{"n_layer": 13, "d_model": 320, "n_head": 5, "n_kv_head": 1, "head_dim": 64, "d_mlp": 1600, "vocab_size": 8192, "activation": "relu", "norm": "rmsnorm", "norm_place": "pre", "norm_eps": 1e-05, "positions": "rope", "rope_base": 47900.0, "rope_fraction": 1.0, "qk_norm": false, "attn_scale": 0.125, "bias": "qkv", "tie_embeddings": true, "parallel_block": false, "init": "normal", "init_std_qkv": 0.042, "init_std_o": 0.0, "init_std_up": 0.042, "init_std_down": 0.0, "init_mimetic": 0.7, "optimizer": "soap_variant", "lr": 0.00253, "beta1": 0.95, "beta2": 0.95, "weight_decay": 0.048, "lr_head": 0.0107, "grad_clip": 1.0, "warmup_steps": 200, "schedule": "wsd", "decay_fraction": 0.789, "decay_shape": "linear", "final_lr_fraction": 0.0, "batch_tokens": 131072, "seq_len": 512, "doc_mask": true, "train_tokens": 795400000, "steps": 6069, "dataset": "wikipedia_en"}
Each number is 50 + 15 x the weight over the matrix's rms, rounded and kept within 0 to 99. Layers, rows and columns count from 0.

# q: layer 9 attention query, 320x320, rms 0.0797, rows 0-14,64-77,128-141,192-205,256-269, columns 160-239
# k: layer 9 attention key, 64x320, rms 0.0802, rows 0-13, columns 160-239
q0:38 49 36 36 57 42 42 44 51 50 44 57 44 52 43 56 49 52 55 48 47 55 49 52 49 52 64 58 44 63 49 50 58 65 48 50 47 52 52 41 54 67 56 51 42 57 60 53 48 41 46 40 50 50 55 63 47 43 36 48 52 52 48 54 57 48 39 55 48 57 42 47 53 55 52 55 46 42 42 34
q64:46 99 69 38 57 61 43 40 73 47 20 94 57 83 37 67 57 65 27 35 32 28 52 42 65 44 55 50 58 40 51 49 68 67 41 53 30 44 23 70 45 62 73 53 49 37 22 67 28 48 64 30 52 56 48 20 20 48 47 62 53 48 43 66 68 21 60 28 46 39 67 35 56 31 56 40 75 67 51 51
q128:56 54 66 50 54 62 55 49 47 53 54 43 40 37 50 16 36 53 57 42 48 46 35 73 45 28 58 38 52 67 44 58 41 59 41 36 35 62 59 53 59 39 46 65 38 42 54 61 77 47 53 43 60 56 60 55 57 15 56 44 67 52 44 51 58 68 32 44 59 42 41 55 39 58 51 65 48 61 34 46
q192:55 34 51 57 42 64 22 34 59 46 44 66 24 36 35 51 61 49 67 54 40 44 23 65 63 36 41 45 68 46 34 39 39 36 79 39 38 44 52 28 41 57 55 28 63 56 52 41 27 63 45 35 40 38 43 76 63 68 57 33 37 64 32 42 68 40 35 31 33 39 36 75 54 63 63 68 73 38 42 32
q256:43 43 62 57 47 54 53 51 55 48 42 47 48 42 47 56 65 53 39 44 51 48 41 45 47 58 60 34 62 55 53 62 53 36 49 44 52 53 60 40 53 36 50 40 40 37 47 51 50 58 54 56 49 59 56 35 48 53 53 54 52 46 52 51 45 48 45 55 47 50 56 51 56 47 51 52 32 54 44 55
k0:47 53 40 57 54 51 48 49 54 47 58 48 30 57 47 45 33 46 56 41 63 57 45 51 54 48 44 53 54 57 57 54 48 55 48 53 53 63 38 34 60 34 38 33 47 53 57 44 57 45 35 66 52 38 47 39 53 40 50 44 38 53 52 35 55 54 63 44 51 46 52 42 58 48 48 47 60 40 59 37
q1:62 46 49 41 53 46 45 53 49 47 44 44 43 60 43 51 47 52 46 65 46 49 58 47 52 57 52 49 45 35 45 41 46 57 52 61 66 40 49 43 51 67 44 55 43 51 56 50 57 42 45 42 50 47 52 57 56 46 40 44 49 56 50 57 50 48 48 53 49 43 40 41 49 54 50 49 49 55 49 54
q65:43 57 76 68 52 55 30 26 57 86 62 45 65 62 28 17 55 46 37 33 48 55 61 80 48 43 77 32 27 50 44 47 23 68 65 34 64 36 34 62 46 54 70 46 42 40 30 49 60 47 49 51 55 58 51 61 53 69 62 78 62 53 49 62 51 55 28 43 52 57 43 18 46 39 54 34 45 36 65 45
q129:62 43 58 58 44 53 43 51 57 57 45 31 31 47 40 77 46 48 55 45 50 23 45 39 63 55 41 56 55 30 58 61 67 36 58 50 57 51 42 53 46 48 68 54 51 64 68 52 26 66 56 45 56 47 44 34 37 56 45 42 68 50 66 45 44 37 30 34 60 55 50 59 63 52 59 51 43 52 61 32
q193:73 60 46 34 65 51 48 18 61 62 39 69 35 60 40 47 75 65 59 82 78 50 29 32 51 49 44 52 44 20 56 42 45 40 66 59 70 34 65 62 51 42 65 52 55 71 27 58 37 43 41 61 39 47 52 51 64 38 58 58 67 25 48 65 48 35 35 60 54 49 51 55 44 45 49 35 67 36 76 39
q257:54 55 49 42 45 35 48 43 52 43 59 39 43 52 45 42 50 55 56 44 41 48 53 38 50 60 47 42 63 45 44 52 44 45 55 48 49 49 55 43 52 50 37 46 56 59 45 61 39 55 32 49 48 51 41 51 44 51 55 59 42 44 60 56 51 64 58 49 37 57 62 62 37 55 61 58 55 60 45 44
k1:55 61 54 30 70 59 35 42 78 52 35 41 46 57 51 72 60 36 32 49 57 51 37 52 47 53 46 50 62 42 57 30 55 39 34 50 41 46 58 61 65 74 48 52 59 45 57 59 53 36 61 58 49 41 64 48 41 61 37 32 46 59 47 43 54 38 53 49 45 34 49 41 51 55 36 58 67 56 51 44
q2:44 32 45 60 56 52 37 48 43 53 57 56 52 38 43 65 64 59 40 60 56 47 31 54 51 45 59 47 48 63 52 58 69 57 62 41 39 68 42 55 54 39 50 53 43 57 66 45 49 69 51 43 41 47 53 47 55 49 47 42 52 49 44 44 51 55 40 61 40 59 50 38 37 51 56 58 47 48 39 36
q66:32 42 60 20 56 55 46 50 24 43 52 51 46 64 37 42 68 43 12 53 45 50 45 39 59 47 58 46 50 41 61 34 57 40 55 42 63 57 34 45 55 50 48 50 52 57 69 56 32 33 43 36 35 53 67 58 46 58 58 59 29 90 43 32 43 38 41 47 43 53 64 54 58 67 63 69 45 77 37 28
q130:41 29 39 43 59 46 34 57 49 50 57 61 74 46 35 33 36 49 36 46 36 45 46 84 46 38 49 58 47 61 62 47 38 62 51 66 23 63 63 54 36 57 33 42 40 56 62 55 58 39 57 56 45 30 73 47 60 41 49 46 43 31 41 59 51 54 38 37 55 55 49 38 39 50 83 63 30 38 47 36
q194:87 53 42 38 42 42 36 46 60 82 45 35 61 57 30 35 34 45 52 59 36 44 35 62 76 64 47 62 64 31 67 66 71 54 30 68 29 18 84 66 61 32 58 70 21 58 43 85 81 48 21 26 44 29 44 20 47 72 40 42 22 56 71 39 69 76 48 32 45 55 77 36 30 73 55 55 56 38 42 49
q258:59 70 56 66 45 53 52 58 60 46 64 41 51 33 43 60 51 55 47 51 50 46 43 60 54 57 60 46 49 56 46 49 64 37 55 43 56 46 49 43 66 58 47 42 38 38 46 49 50 66 47 69 50 54 52 51 51 45 47 46 61 70 57 49 59 55 46 52 51 32 46 53 41 52 50 41 48 56 59 48
k2:47 44 39 47 39 47 53 58 56 54 55 54 49 47 52 53 44 43 67 51 39 55 57 47 55 66 42 56 52 45 52 51 52 42 46 45 43 60 51 61 38 44 54 51 58 60 35 56 64 49 42 52 48 52 43 49 40 60 61 40 49 40 42 42 52 42 61 56 65 58 56 57 60 41 56 55 55 49 56 51
q3:42 45 36 27 64 58 50 50 58 53 17 52 36 46 34 53 47 65 50 46 47 54 40 49 47 59 64 61 55 71 53 48 50 84 46 57 39 67 57 53 31 72 52 49 39 58 62 43 51 41 53 45 51 43 76 73 36 40 50 40 50 43 40 62 61 61 30 63 41 54 41 39 47 65 51 44 60 37 32 37
q67:67 56 47 27 66 96 53 47 60 57 60 52 70 59 44 22 39 57 19 51 63 31 53 36 60 58 72 46 38 48 52 76 30 39 51 35 52 61 34 68 22 53 69 32 29 47 54 61 50 51 42 60 44 59 40 48 72 57 49 83 57 58 52 70 51 57 26 55 44 66 62 39 42 56 28 34 68 37 38 61
q131:69 18 62 72 45 59 38 52 79 47 49 51 49 62 53 49 40 52 60 38 39 50 45 50 24 66 46 54 64 33 41 35 45 51 60 56 46 53 37 58 51 45 42 53 38 62 80 51 30 33 66 43 66 28 50 45 49 55 31 22 49 59 49 42 52 44 53 58 31 57 65 64 30 48 59 61 41 42 43 57
q195:61 62 56 67 42 70 65 39 57 48 47 76 41 60 43 00 57 90 92 20 38 40 41 41 55 56 42 65 38 54 35 49 67 18 50 53 67 36 46 58 34 79 42 41 34 97 60 26 25 69 49 64 30 74 37 36 52 46 47 73 59 45 58 63 60 26 63 57 65 41 62 73 35 43 38 38 34 63 62 26
q259:52 51 46 53 43 59 57 42 50 27 57 48 47 42 42 31 55 23 55 41 51 46 52 55 38 56 51 47 49 47 45 44 58 48 61 54 48 49 49 49 58 37 51 48 41 37 58 48 53 48 45 69 45 50 54 29 47 43 46 53 37 42 44 51 41 53 50 56 46 56 69 66 48 46 61 48 38 43 37 47
k3:46 46 56 54 39 28 53 45 61 54 46 62 43 53 53 51 51 46 58 64 34 68 48 32 50 48 53 49 44 46 49 30 59 38 46 62 59 48 52 55 56 60 46 49 52 58 50 61 35 49 56 50 46 49 60 68 48 44 46 59 55 63 51 47 34 38 40 44 48 36 53 48 58 52 44 52 44 66 62 53
q4:29 33 40 49 65 60 41 55 56 55 56 57 58 44 45 49 72 47 36 54 55 61 40 63 61 48 49 54 52 64 47 54 58 52 56 44 50 59 45 53 36 33 62 41 33 54 61 51 47 64 46 47 50 33 59 56 43 57 50 37 40 48 38 39 61 48 35 59 50 45 43 57 26 62 50 60 48 51 43 32
q68:32 36 34 41 71 85 36 46 58 36 70 67 60 74 40 37 53 52 25 37 34 64 13 38 46 50 85 25 53 56 40 40 44 39 57 39 45 51 52 38 65 39 76 39 33 53 37 56 42 48 38 42 51 52 40 80 42 45 51 57 50 62 35 66 67 58 49 22 30 56 65 27 45 46 52 26 66 66 44 74
q132:42 81 67 38 38 44 41 56 37 45 48 34 53 61 54 47 64 59 40 55 37 58 30 63 62 30 40 47 41 76 46 39 23 44 51 45 56 58 38 51 37 53 34 56 66 50 55 43 45 52 39 50 54 49 60 38 60 40 32 58 70 62 61 46 43 48 31 64 46 46 53 34 55 62 60 58 25 72 44 48
q196:53 42 21 66 32 69 43 40 59 16 58 62 38 39 36 72 61 51 47 38 44 63 24 85 32 45 56 67 31 62 48 79 18 14 34 55 46 71 39 57 66 19 46 25 43 68 39 72 63 54 25 78 40 55 64 29 64 62 08 17 27 76 92 27 50 27 24 62 39 27 60 41 46 27 38 56 45 28 62 48
q260:51 42 46 61 36 61 55 66 39 47 38 45 52 50 42 36 46 46 37 32 52 63 53 53 51 52 49 55 49 53 51 63 53 29 63 45 66 38 41 47 66 44 37 44 52 53 48 46 39 51 45 59 47 60 31 34 46 45 56 52 71 49 51 65 58 51 49 42 61 43 46 57 33 29 55 38 56 46 59 57
k4:75 54 27 31 68 61 28 46 67 46 50 42 45 50 61 48 59 51 55 37 47 50 46 58 50 64 44 51 53 26 56 40 39 53 53 46 55 62 49 47 28 41 56 53 53 47 65 41 41 47 54 41 45 48 56 43 59 40 46 41 38 51 43 42 40 43 50 46 30 44 42 55 45 57 54 65 49 62 57 53
q5:48 50 18 30 50 55 64 48 57 38 23 57 36 53 33 42 49 44 61 55 66 54 48 40 46 54 68 48 43 62 38 63 49 71 59 53 71 57 43 52 44 68 58 51 31 72 54 44 50 56 55 57 59 35 51 70 40 37 38 37 48 41 40 62 49 48 29 59 52 77 42 41 46 61 53 36 50 27 34 40
q69:59 51 31 46 38 50 51 32 53 47 37 55 83 63 36 38 73 65 56 37 48 45 58 43 65 26 77 48 56 77 48 67 60 47 66 36 53 51 14 81 43 59 57 47 40 69 47 49 47 66 44 54 67 61 53 57 33 47 31 67 80 36 54 38 72 52 37 51 78 56 46 36 49 53 58 45 71 44 54 60
q133:53 46 57 28 55 50 42 38 40 46 38 53 51 56 68 74 51 54 36 40 41 51 65 45 44 56 44 43 24 73 56 11 37 55 30 52 39 67 35 74 55 54 46 57 44 38 68 59 56 46 32 45 60 26 67 54 67 50 58 31 54 45 56 50 48 49 27 74 50 66 86 55 51 61 70 45 26 63 38 38
q197:39 53 45 59 54 54 42 53 55 31 57 43 37 63 64 40 60 62 59 54 46 60 64 48 73 70 56 47 37 49 76 52 07 47 55 48 65 69 45 73 33 37 37 38 27 75 45 58 46 49 31 24 55 53 60 59 45 32 60 41 49 48 54 68 22 36 52 33 67 40 70 52 50 69 47 50 48 61 72 27
q261:58 44 51 48 52 65 39 50 47 62 46 46 42 33 41 36 45 37 71 47 62 46 47 46 57 51 57 54 47 46 70 54 50 45 47 47 48 53 52 46 48 50 29 48 44 42 35 57 57 46 38 52 36 45 55 46 45 52 47 55 55 46 38 51 44 51 36 65 50 47 50 55 51 50 51 54 45 43 52 63
k5:53 54 56 39 47 48 47 43 54 47 55 52 41 62 72 61 50 44 53 41 38 40 61 48 43 55 44 46 45 40 41 49 55 49 46 56 56 54 59 62 40 59 52 51 48 46 55 36 42 53 56 44 49 54 56 57 50 45 41 41 47 61 46 52 41 56 60 39 38 39 56 62 55 45 45 42 43 54 49 54
q6:55 57 61 80 51 42 58 39 41 59 74 42 67 48 57 58 54 55 53 46 43 43 61 55 48 37 39 34 51 39 44 53 54 26 45 58 48 37 49 48 61 41 55 43 56 44 46 44 51 58 60 50 46 58 40 33 64 57 58 71 56 57 59 51 47 50 57 36 51 39 55 60 46 38 48 67 60 65 60 60
q70:41 45 63 52 55 24 78 47 38 25 46 48 62 44 46 45 53 57 41 67 57 36 46 79 39 28 18 47 55 55 67 50 55 58 42 47 23 58 51 54 42 49 25 80 58 09 43 65 50 42 39 43 52 54 49 53 31 40 36 64 40 48 18 50 50 68 63 47 60 42 57 67 30 51 62 65 34 53 34 25
q134:53 80 49 55 46 57 40 23 41 61 38 46 56 53 71 43 49 59 44 60 64 60 30 46 49 57 42 48 62 53 36 40 50 38 44 19 50 49 68 74 45 59 48 56 69 58 50 51 62 63 78 53 29 39 30 43 44 66 56 36 59 56 61 26 43 51 59 40 45 43 54 64 69 56 41 57 53 55 59 64
q198:45 64 53 59 58 63 47 30 43 72 30 44 63 36 51 52 42 33 31 27 76 20 32 75 32 47 40 41 46 29 35 80 82 65 59 51 30 29 40 51 46 50 50 58 69 49 66 58 77 39 74 74 55 66 33 40 73 37 53 51 22 18 42 34 44 69 43 76 62 45 46 34 39 54 37 52 41 66 70 50
q262:20 47 50 48 51 47 36 54 45 75 52 54 58 29 55 37 47 64 49 49 50 44 41 70 39 30 45 61 53 31 41 51 59 60 47 50 42 43 46 47 57 47 48 57 40 49 41 52 32 63 54 43 49 47 55 42 57 49 58 61 72 61 38 38 59 45 47 54 53 32 58 61 52 32 49 42 39 55 56 44
k6:54 54 58 71 52 56 54 47 51 42 53 60 48 51 51 43 45 47 49 62 43 47 53 61 45 49 55 48 43 56 40 55 52 47 58 53 37 31 47 41 52 48 42 49 47 56 52 52 50 46 50 59 56 45 47 38 57 63 60 46 51 45 66 46 42 58 42 53 58 59 40 34 54 33 46 46 36 46 57 52
q7:29 19 51 45 63 60 51 49 45 45 50 40 41 40 41 55 68 43 59 54 41 42 52 44 54 57 46 49 49 44 42 30 49 51 55 47 29 60 55 50 46 44 65 30 35 60 50 41 51 65 48 55 51 48 46 51 50 54 38 50 32 47 46 47 41 66 34 63 48 52 49 48 28 62 63 69 50 49 50 39
q71:55 60 38 39 51 70 30 59 51 63 66 60 76 63 57 44 76 45 31 38 13 37 44 23 57 38 56 36 80 58 46 60 22 50 35 22 59 57 56 56 51 56 61 39 42 37 65 62 32 37 52 57 40 25 61 55 77 54 28 58 31 77 56 54 37 41 51 59 37 40 49 57 31 70 42 45 50 80 48 59
q135:25 41 24 62 47 35 58 22 45 48 52 69 65 27 47 41 60 51 58 39 51 22 50 60 38 31 76 51 50 78 57 37 61 86 53 56 38 39 48 35 84 58 55 51 62 65 36 23 79 48 47 58 38 71 59 53 44 42 53 67 50 66 48 59 54 59 46 49 22 47 49 55 71 37 40 48 61 56 47 35
q199:37 54 80 57 48 54 56 57 51 46 68 42 53 46 45 52 63 73 53 39 21 69 47 67 62 57 44 55 36 63 54 73 52 26 38 47 29 36 47 60 61 50 59 67 32 38 36 68 59 63 31 67 43 49 33 53 71 32 21 33 52 48 56 66 62 69 40 19 45 47 62 68 52 50 65 48 50 59 47 22
q263:42 44 51 41 48 50 29 41 51 43 59 45 55 34 44 41 57 35 57 35 54 53 52 51 44 54 49 53 53 51 49 33 61 51 52 49 44 48 43 66 60 41 50 48 45 42 52 58 64 46 43 48 35 42 50 51 57 55 50 54 61 64 45 47 40 52 53 60 48 44 62 58 55 28 42 54 69 48 29 48
k7:49 42 68 59 49 71 40 51 67 56 56 57 57 67 46 42 37 58 43 46 40 44 62 53 42 43 45 44 54 33 55 53 51 38 71 50 55 62 45 47 47 38 33 44 39 54 56 41 57 52 44 32 51 63 58 32 36 46 55 41 47 53 54 69 60 43 57 41 64 33 50 47 53 39 43 44 43 44 44 60
q8:70 58 41 24 31 47 59 56 61 46 24 68 40 60 39 53 34 49 72 45 58 63 50 39 51 66 71 60 40 74 55 51 44 47 24 69 60 60 60 53 32 59 50 74 46 60 61 50 54 33 53 47 42 40 57 52 69 48 54 44 55 23 46 69 52 49 37 60 54 60 46 29 66 58 47 42 53 44 38 61
q72:79 64 58 54 59 33 66 54 57 61 56 78 52 64 58 42 52 20 60 77 54 40 79 67 43 40 63 34 49 51 42 71 72 49 56 59 47 56 56 39 19 45 58 49 49 90 42 52 57 75 43 61 48 59 51 40 54 23 07 63 51 24 50 72 50 51 42 44 38 46 41 52 56 40 53 44 60 48 49 39
q136:43 54 75 54 39 38 52 46 60 49 60 46 35 64 39 49 57 40 63 44 53 30 64 47 30 44 62 26 68 27 61 62 52 52 35 41 62 73 30 69 56 68 57 68 40 37 47 51 49 57 58 33 56 55 36 31 65 64 23 50 55 41 36 58 41 58 48 35 59 74 46 42 45 38 56 35 34 58 51 57
q200:69 67 50 47 63 05 55 55 51 59 54 45 51 33 59 00 48 32 46 47 56 34 52 75 57 18 70 56 34 56 12 51 49 57 52 52 55 56 42 69 32 33 60 68 69 68 57 60 59 48 48 33 88 47 44 68 46 11 22 60 54 32 69 60 62 51 61 59 87 81 59 78 57 34 52 40 97 56 34 66
q264:55 59 35 47 45 56 72 47 51 39 36 43 43 46 58 59 60 34 47 53 51 56 52 47 51 46 55 49 44 42 56 53 23 54 50 43 51 63 43 51 31 43 48 36 46 56 68 59 43 47 48 49 47 48 46 57 30 37 57 45 36 39 51 68 41 45 64 50 55 56 45 50 38 69 55 55 50 25 57 15
k8:51 51 45 67 51 48 44 58 56 51 51 44 52 65 52 48 41 59 58 47 53 44 52 40 66 46 48 42 48 54 46 48 49 51 63 51 44 38 57 38 58 44 35 53 39 48 52 43 39 55 44 63 45 53 44 45 52 45 42 66 58 79 65 60 54 48 60 53 54 37 43 33 41 44 50 40 55 50 59 49
q9:75 72 44 67 44 31 58 61 53 54 62 43 46 48 62 50 40 38 42 41 64 39 50 44 37 47 36 53 47 35 51 40 49 42 24 65 53 32 63 59 47 45 49 53 76 47 48 68 51 35 57 54 59 49 39 41 48 54 44 63 42 27 62 50 26 44 88 65 53 67 51 65 67 28 51 33 58 64 58 68
q73:66 47 77 43 46 23 76 40 37 59 46 45 37 26 44 68 51 48 71 57 67 50 54 61 37 24 27 60 56 54 57 39 46 52 31 51 33 38 61 40 54 36 33 59 50 62 18 46 42 40 44 56 51 38 63 40 45 32 56 62 59 39 46 54 25 42 53 55 49 56 56 58 32 30 31 76 36 64 62 64
q137:46 52 41 55 63 29 59 31 51 52 57 62 53 52 34 22 35 55 61 43 76 42 30 47 50 39 43 43 62 45 61 53 63 36 47 53 71 44 62 41 55 50 45 85 57 38 20 33 40 45 70 44 51 71 54 49 42 39 47 58 45 51 40 49 35 49 95 63 43 33 51 41 43 46 46 50 65 61 62 76
q201:59 37 48 49 54 53 41 33 56 69 45 54 50 43 61 56 59 72 56 59 64 48 44 85 55 43 42 45 54 41 87 91 75 33 33 59 81 62 58 59 52 52 28 73 31 46 30 61 57 28 15 55 50 55 37 20 61 63 46 52 46 61 67 51 86 32 41 54 49 33 60 60 66 52 70 42 40 50 71 69
q265:38 42 41 38 44 32 62 23 57 56 49 56 37 58 55 54 36 66 61 60 61 39 58 54 58 47 54 55 54 47 57 42 49 59 47 49 49 55 32 43 53 50 47 66 48 69 61 51 58 54 69 21 43 41 55 58 55 42 51 62 44 47 37 33 80 43 46 62 45 62 49 65 65 59 51 64 63 66 49 57
k9:49 60 48 48 65 34 44 50 36 49 53 51 68 37 52 66 48 54 53 54 64 60 58 43 58 45 39 51 53 65 64 57 40 52 53 46 68 24 66 39 51 35 48 64 47 45 44 34 39 58 48 55 40 49 43 37 46 59 71 45 47 42 49 55 58 56 58 59 54 51 32 51 55 39 33 40 51 33 66 50
q10:84 79 48 43 19 40 55 65 64 55 42 56 44 53 53 35 40 56 53 50 82 80 43 50 56 48 49 42 39 60 62 57 47 37 47 80 61 51 50 53 56 65 41 55 70 43 33 67 57 28 39 42 66 75 27 60 64 49 53 54 55 23 37 59 52 50 68 51 83 56 43 59 83 45 45 34 53 51 35 57
q74:30 53 60 49 44 29 37 47 53 46 39 60 46 63 41 30 32 62 81 67 91 53 68 61 45 50 45 49 52 39 62 56 60 63 44 53 54 44 59 33 46 46 51 66 60 67 28 57 53 48 40 51 54 51 43 54 34 28 59 30 60 22 29 48 54 45 49 79 67 53 57 74 72 39 38 49 38 35 39 54
q138:75 65 77 55 57 65 53 62 47 45 47 46 51 72 59 48 68 53 62 60 61 63 49 44 70 53 53 35 55 36 59 66 39 28 53 42 54 47 54 41 41 37 59 51 74 51 43 60 53 41 70 57 58 48 40 50 53 63 52 40 37 47 33 74 47 54 37 51 70 58 49 39 63 67 48 38 57 39 59 61
q202:69 60 66 64 49 31 36 40 34 52 64 67 32 83 71 55 25 59 62 49 74 54 49 37 88 62 44 81 56 09 55 39 59 48 84 39 74 49 59 64 55 40 31 42 60 51 51 14 39 73 51 36 36 39 56 67 38 59 85 48 36 67 48 76 35 64 21 71 55 57 36 37 19 56 51 38 16 68 41 67
q266:52 58 44 63 47 33 50 54 50 49 54 52 34 67 53 52 43 68 58 54 56 71 54 35 69 38 43 42 49 43 66 56 29 60 51 52 56 59 45 47 37 56 41 66 52 56 65 54 58 46 63 24 59 43 56 67 37 51 58 50 39 43 46 48 49 56 41 37 45 55 54 48 63 65 47 54 55 50 43 56
k10:56 57 52 53 53 53 48 62 42 63 15 48 67 37 58 62 60 46 40 45 59 48 47 37 44 41 51 53 56 59 34 60 76 58 39 49 63 63 50 52 71 39 56 61 58 24 41 49 53 50 59 70 52 46 43 56 44 45 41 49 53 45 59 59 66 40 73 46 65 61 37 50 41 60 60 50 53 41 57 51
q11:63 62 62 60 40 38 57 43 56 54 77 36 50 54 64 53 44 65 30 52 49 39 45 69 38 41 27 41 59 41 57 59 59 31 43 58 38 29 42 75 50 50 45 44 71 30 49 45 49 44 62 23 44 70 31 49 58 62 61 66 64 34 51 53 42 38 62 45 45 44 54 54 65 34 40 57 46 62 61 58
q75:43 61 67 52 31 25 61 39 38 28 76 55 37 44 58 42 52 54 64 55 72 41 65 73 60 43 17 45 51 39 26 42 51 33 45 70 63 36 61 50 54 65 49 71 60 37 39 27 72 45 56 28 66 73 57 40 24 54 55 50 45 31 47 54 53 54 78 55 66 39 40 47 71 53 53 51 48 50 31 47
q139:41 56 37 53 63 39 62 65 29 46 67 53 60 72 24 50 49 53 41 53 47 53 51 51 51 34 52 62 65 38 51 70 49 42 48 38 55 46 54 51 55 40 56 49 55 42 31 48 57 50 52 45 38 55 41 43 48 55 57 59 48 47 50 61 59 62 51 46 71 33 48 70 28 37 37 44 48 58 92 58
q203:64 55 70 48 48 54 44 38 67 46 46 54 41 69 49 48 25 47 36 58 46 59 54 59 53 37 50 39 64 37 42 23 68 74 48 56 25 57 51 45 42 72 50 72 91 58 52 41 80 55 59 37 64 67 51 49 45 62 74 66 14 19 22 57 50 52 86 90 66 48 29 34 56 64 50 54 65 68 70 80
q267:46 52 47 66 45 25 51 61 51 52 70 60 65 51 49 57 39 55 48 55 53 42 58 46 52 26 44 42 66 46 42 55 44 54 51 59 48 53 45 45 47 65 50 58 54 63 41 40 39 64 58 24 57 41 38 50 54 45 57 42 49 50 42 43 71 50 55 52 52 41 52 57 44 44 39 46 35 51 62 39
k11:59 51 65 61 62 41 58 49 50 46 32 52 53 40 48 57 49 51 60 51 39 52 47 43 45 52 39 51 55 64 45 44 60 38 45 52 49 34 54 47 52 55 37 74 45 53 43 45 47 50 57 64 45 38 46 55 53 67 63 61 65 53 44 37 54 55 56 61 53 49 48 60 56 45 49 43 55 64 47 61
q12:46 47 52 36 42 38 49 78 72 48 43 49 57 46 56 45 37 61 64 41 64 58 33 64 46 44 45 58 34 52 40 54 39 71 53 59 46 52 53 41 55 42 39 41 53 55 49 65 53 42 52 42 46 60 58 44 47 33 57 41 30 27 63 42 40 53 67 38 60 61 77 52 43 41 37 43 44 52 39 57
q76:64 56 33 82 39 47 39 55 36 32 48 56 46 55 77 67 52 49 43 40 45 41 73 55 50 58 54 32 54 57 57 75 67 77 49 52 52 67 31 32 58 57 38 55 51 33 58 47 59 52 59 36 32 54 42 56 50 51 46 23 52 34 57 35 59 67 42 06 46 54 65 27 29 59 49 41 23 70 41 25
q140:80 52 54 40 58 52 52 65 53 57 52 62 42 42 56 26 34 60 44 49 61 41 49 49 61 49 66 49 47 32 64 18 64 59 45 54 31 24 43 44 28 57 35 52 27 62 58 37 37 56 59 55 52 43 42 44 72 66 66 43 64 53 52 48 23 35 48 45 52 64 32 57 35 48 57 27 44 72 61 65
q204:64 44 38 20 58 22 73 26 85 41 56 22 30 81 59 45 43 61 77 22 38 55 66 03 46 62 51 53 66 51 39 48 44 33 51 61 65 44 24 60 45 96 39 67 67 38 61 54 43 23 70 38 42 36 51 66 47 42 47 63 81 39 44 44 63 20 56 60 56 69 13 15 86 41 34 67 52 51 62 48
q268:63 51 60 68 62 32 58 38 49 36 62 60 36 43 55 53 44 57 63 44 38 49 72 50 48 34 49 52 43 53 43 45 52 56 44 61 40 46 33 35 49 63 69 66 47 44 59 41 37 54 52 50 56 29 49 55 51 29 61 45 54 55 44 58 55 45 60 50 51 56 65 52 62 55 46 59 49 55 45 63
k12:72 60 34 19 59 48 50 54 28 50 44 60 50 53 49 46 56 54 62 62 48 75 32 44 67 61 59 51 50 48 56 49 53 42 35 56 60 69 52 66 48 44 53 42 61 59 54 63 49 48 73 36 70 69 75 46 58 40 41 43 39 38 53 43 45 58 50 45 39 53 29 62 27 59 64 62 53 30 42 38
q13:59 61 47 63 48 47 62 47 61 45 85 43 47 58 43 51 58 61 33 68 53 55 53 64 59 58 30 62 53 36 27 42 47 28 38 48 44 37 38 52 54 54 28 67 57 26 40 46 66 30 41 60 61 54 37 41 49 46 73 72 57 46 44 49 37 37 68 33 70 45 43 53 59 32 50 56 55 52 62 31
q77:35 55 36 45 44 85 19 52 40 40 42 53 50 40 41 56 62 52 46 63 61 13 59 42 30 35 41 60 60 51 52 51 47 26 43 39 54 53 45 67 74 30 14 64 39 32 36 67 68 44 85 75 58 64 40 42 25 77 38 59 41 47 39 53 37 58 11 69 53 76 46 58 60 40 38 76 29 99 80 37
q141:70 26 38 51 30 40 67 36 52 41 53 59 51 38 47 38 38 64 52 41 78 55 27 57 30 72 40 59 49 42 40 30 63 56 43 66 75 47 59 62 47 37 25 60 33 39 52 62 82 36 35 45 67 51 50 48 49 40 54 69 48 47 29 25 57 56 43 50 59 53 56 46 58 57 47 61 42 66 39 55
q205:56 41 22 23 66 61 10 36 34 69 43 42 55 46 33 37 82 33 91 39 30 54 31 77 23 53 67 40 52 52 63 42 27 54 45 45 60 44 10 74 62 39 32 93 51 60 56 69 84 33 50 25 68 72 33 53 67 12 45 67 62 36 54 59 76 66 65 86 72 67 40 36 48 77 43 63 09 78 50 41
q269:59 51 47 40 46 61 39 36 58 58 24 53 40 36 62 49 47 49 49 51 51 24 28 76 41 57 41 57 58 40 56 62 65 71 45 62 39 36 78 42 48 43 43 42 44 54 58 56 52 69 40 42 42 42 50 37 54 63 44 53 61 57 42 52 50 41 41 53 26 47 36 46 33 41 42 66 60 58 56 53
k13:33 46 66 42 52 70 45 65 31 57 49 40 71 49 59 50 60 44 55 55 37 61 66 50 45 48 37 49 26 39 51 42 46 54 61 46 59 45 47 58 34 47 63 62 27 49 46 46 61 48 66 40 49 53 55 44 68 53 66 41 47 45 42 55 51 52 67 60 68 42 65 51 47 30 45 41 44 46 53 69
q14:76 56 59 72 24 46 60 60 54 60 42 59 52 72 55 28 44 49 57 55 61 86 70 52 51 50 51 55 39 60 52 41 31 48 47 66 59 59 52 33 54 68 28 69 69 47 33 52 45 30 43 32 62 81 38 37 51 48 56 54 61 53 58 51 48 62 82 51 86 39 49 37 63 47 55 32 64 64 51 58